config = dict(
    n_head=2,
    n_kv_head=1,
    activation='swiglu',
    rope_base=10000.0,
    rope_fraction=1.0,
    init='trunc',
    optimizer='adamw',
    weight_decay=0.042,
    lr_head=0.0112,
    dataset='wikipedia_en',
)
Each number is 128 + 24 x the weight over the matrix's rms, rounded and kept within 0 to 255. Layers, rows and columns count from 0. Numbers have three digits each.

# layer 4 attention query, 64x64, rms 0.251, rows 0-14,32-45, columns 0-63
175061132095108120111189133141146099107154173106088176078138116153158072187181107123123152190114107178137145154097088134087161062148128119082109120066094119133165139119099109167136093153097113
109114149146104160102149149133122105136103115142114133192141084095103206091133145164062124086126133070093082138098143132126148099133151140087144154099120169139127139132087084134185104097187154
128140137126122105094122129144131140126161144124127128106130131104129088133142126128131121134130111123119150157143154133134138129124121134133113131104150144120141126153148136151119152117115132
125134137103128100096125121138135131144136142128131123122126128114118111132114096134128142143127108140123137140143159128126141129118123142110119126117125138121117130126138154123120147123128130
117133122115152129118119129132101131140187140113147128112109128114146113147096131131128104124152154122127104148131105128122140111096148113121139120110119166135141123137094118150126160172123131
147132135122138154149132125154098140128125142134127103147130109130141120135121105129129099101145125139131129123112113123146106117110101133101163114130155127106122126127153136139135132130109135
138129136156119087138106126113107141131105125121141118118138143114110131094145122105105168177104108126120116104170138138145145149131140101142083136158123105137107145142140132127121126123129122
146137114110142135155150118143093129127128134142124074131130100147148133131111132142147108124144144144120125167080089142132098117076119127102159091139118128088110135127150155142130129152084163
126130135118157153133152120153100117116120129139128108137139102177152129146110122113171088114141149148115140153093104127147109120127123129121149087128132141083144118118133166120118142152128129
117089170150099130129129145155150107137159169130126146150151129115110164127158149147114156195123131131145111131118141157110185116149114126111118163167117139157111147131172116120118098096136129
132108104159152126096143143150142106123135162141127151130177116127121129162104167110135104101123141144116124147123132138092142107112135142127114140152096122151151133131149138134147139101136150
169115089106088111117144167133141115139149147129152127120183108098081138141181144118132108148126133095131146158127099109122142111101131118115105100121115149131136096095078091111177150126116114
161078116108111094154172133134140089126115129148126117086131133116157102119162109142146120122131163121137159099134121114111101106100109079109098082095101118103133093174128106131131120131108136
170099095110142154092142141126123121111176161147120148112145139098140120131130089116170074119143112130093171175113104093103121076121136159102118153123147133153137092103145146121122184136101129
146091113099154140147131161113149136135102134134108154157112087117153120169175105171135136145162144183113130102113127106114169098146095115119122159121110136145123157146148139124122095099096161
086201097152188132057062115086118210137144122150152102182058150127061126097065095093103120076110103132162134125164148198173096156125145207145107111151133172146160125087096137096092204126157095
123098095159092153135162148161142127135167181115107128093178119091129059123154146132173113188143133134135113107134114147135132111106109086084118144111079093144098116162113125154143096130082084
140139099137138092147145108097153164143092138122127098104165140140111127146101128131136139119121120127103105084149144108152081133143149109113102097156121150105134109128127108087099139157182116
160131084124126130150159107129133171152134112131142112120145126151107135126097093146131126133145144155103124097138136100126101116143130119116101066124126156113135144118158116135072132133145108
123122097123143172127156138150119093121174143160108159141144080081155098118130071133171109076168116126126148126143139114084159086143135143144124170100145111152108117165148137157118129129135159
166129140124110127153150126109128137122117118132124137141146105152102138135133107117121143137170141127110127115112133095131108124150116122146110088130141123097151154115126125120125118147148129
117164120148148095128127104116107114121124137142118126125171110102115120130118150121122158110116133121108120114156123134132150131145138120117119144105134146139116109116123114136155111115148131
129151137144147105148123128092088134106106124111140099145148121146128118092115131129113139128122134148133114152117117134149109133116154130129133096137146136090133129118101127125163135112134134
134127130127153111118127090138112138115138131121132110156123106129108151149096097121130137133157135140154121120111132122140112153149143106134101104126144133130136103122104145136130110157143116
135079145139117129128082095154147120162110141115118126125130141126076118134162149127111180145151135159143116103159133101126129123145127117133075140138135162164120140120136131134111089133171098
133106122154167109081127139151145107131131166101120132123112138096142152162130134113118097186134139169139133116151120119115145121160138132115120125117117128161109122118129139134137111110126147
136106158142112075119130145133177125153128165104110089139162157109070143136141165098119178157118109089139129112120159116124118141125138138149097105144090120132136153134126080127112090146147096
149093136094120128120140129176141098104161138138136133130123110131121126135137083117158114127137139133166148136114107166104123123118117106112123141122111142158135083148121119161128098162142133
118129085141131131098128143140167129132182111120128129116169151142113136097110135110151132144083109121116145157116101110141129109140141172102105116082137118118144091129152178134117158131123097
# layer 4 attention key, 32x64, rms 0.231, rows 0-13, columns 0-63
166086184144099153128091180117160108125112178106050129086136114077113076126167140126084133097135120139153134142136134171115148098146070134115090160156138118148099152133111164149132108102111117
135123172147159095150184126141161097155094130111129160111167096174118142118146131168114102163150174184132094159143102099143142112125141112124154094122166137098150150124172121157113112128119127
152104114108150105126153115116142123107132116123148145127145110117125130156134161110142154088116119132164150114121148132124135132110138125122129118092128110103143099136117134114147132108104158
162099122127144078150136117129136092106138108121126146140140111153121127134128161123148160110151128116155128123126144118115124131084142148128129118118120102097137118138115124089157113125122156
104123142132065161133132145120152129137109156138104125094147120126153132103126136141114114146115158114127107128149115162152096134119147094133102126173121159149114093114124107153113105113143107
095111093112110093135129118096165128103167135137166137110127148104138111148134128097162187126155107098096144144131158143127085124096132127121097124101118147110146123125121149100146146111131121
132111148130127151137084131133118138145104126131108120125155113152133133148106122113112082156089132143143106140096131099117144116143077160130186117174141109143113134136132134111118114125063132
139100106098143127163130111102107122096147115106178170136097164132101149133129093124149152130171126139103132128121142130142099132121115124112106122124133115097143144130165159106140114144129095
097128097135128150142112120091152144107162109119163116147142149121132140141143140108155176117122118143109161171110149117138068145122118141158131139135125127075168101139117116102133157132152109
108147127161138116070126169135169090120080162126111106160104075148099104143156185117061100124092125116168117148121119190130158097141096168125145136128104131149124132108111116169087110146098158
100157099104146118136119094133102144104156093104172125133152153142119134139116107152172136126120149126128142152113127128109080155113148109133144110105150127101194104118126151111175142119130114
172122121112082119113109115137096145137122162105137120148158106118126133182130098098119114134114122100130138115107139169086101103087125125137110134122101124119145158117078091139165109107169138
176093144059144115118127157147150091144107196146135118116125122116100114146188118119130102134177065116148105141100137100135160097134100119135128134104162126147130126121107111122091130121083142
117106131136125135124134091100131119098151106096120112114122137155140124097131112151177095132089119190130181126106131126129112133137145142147159150124121123154174123116086181124138142110126141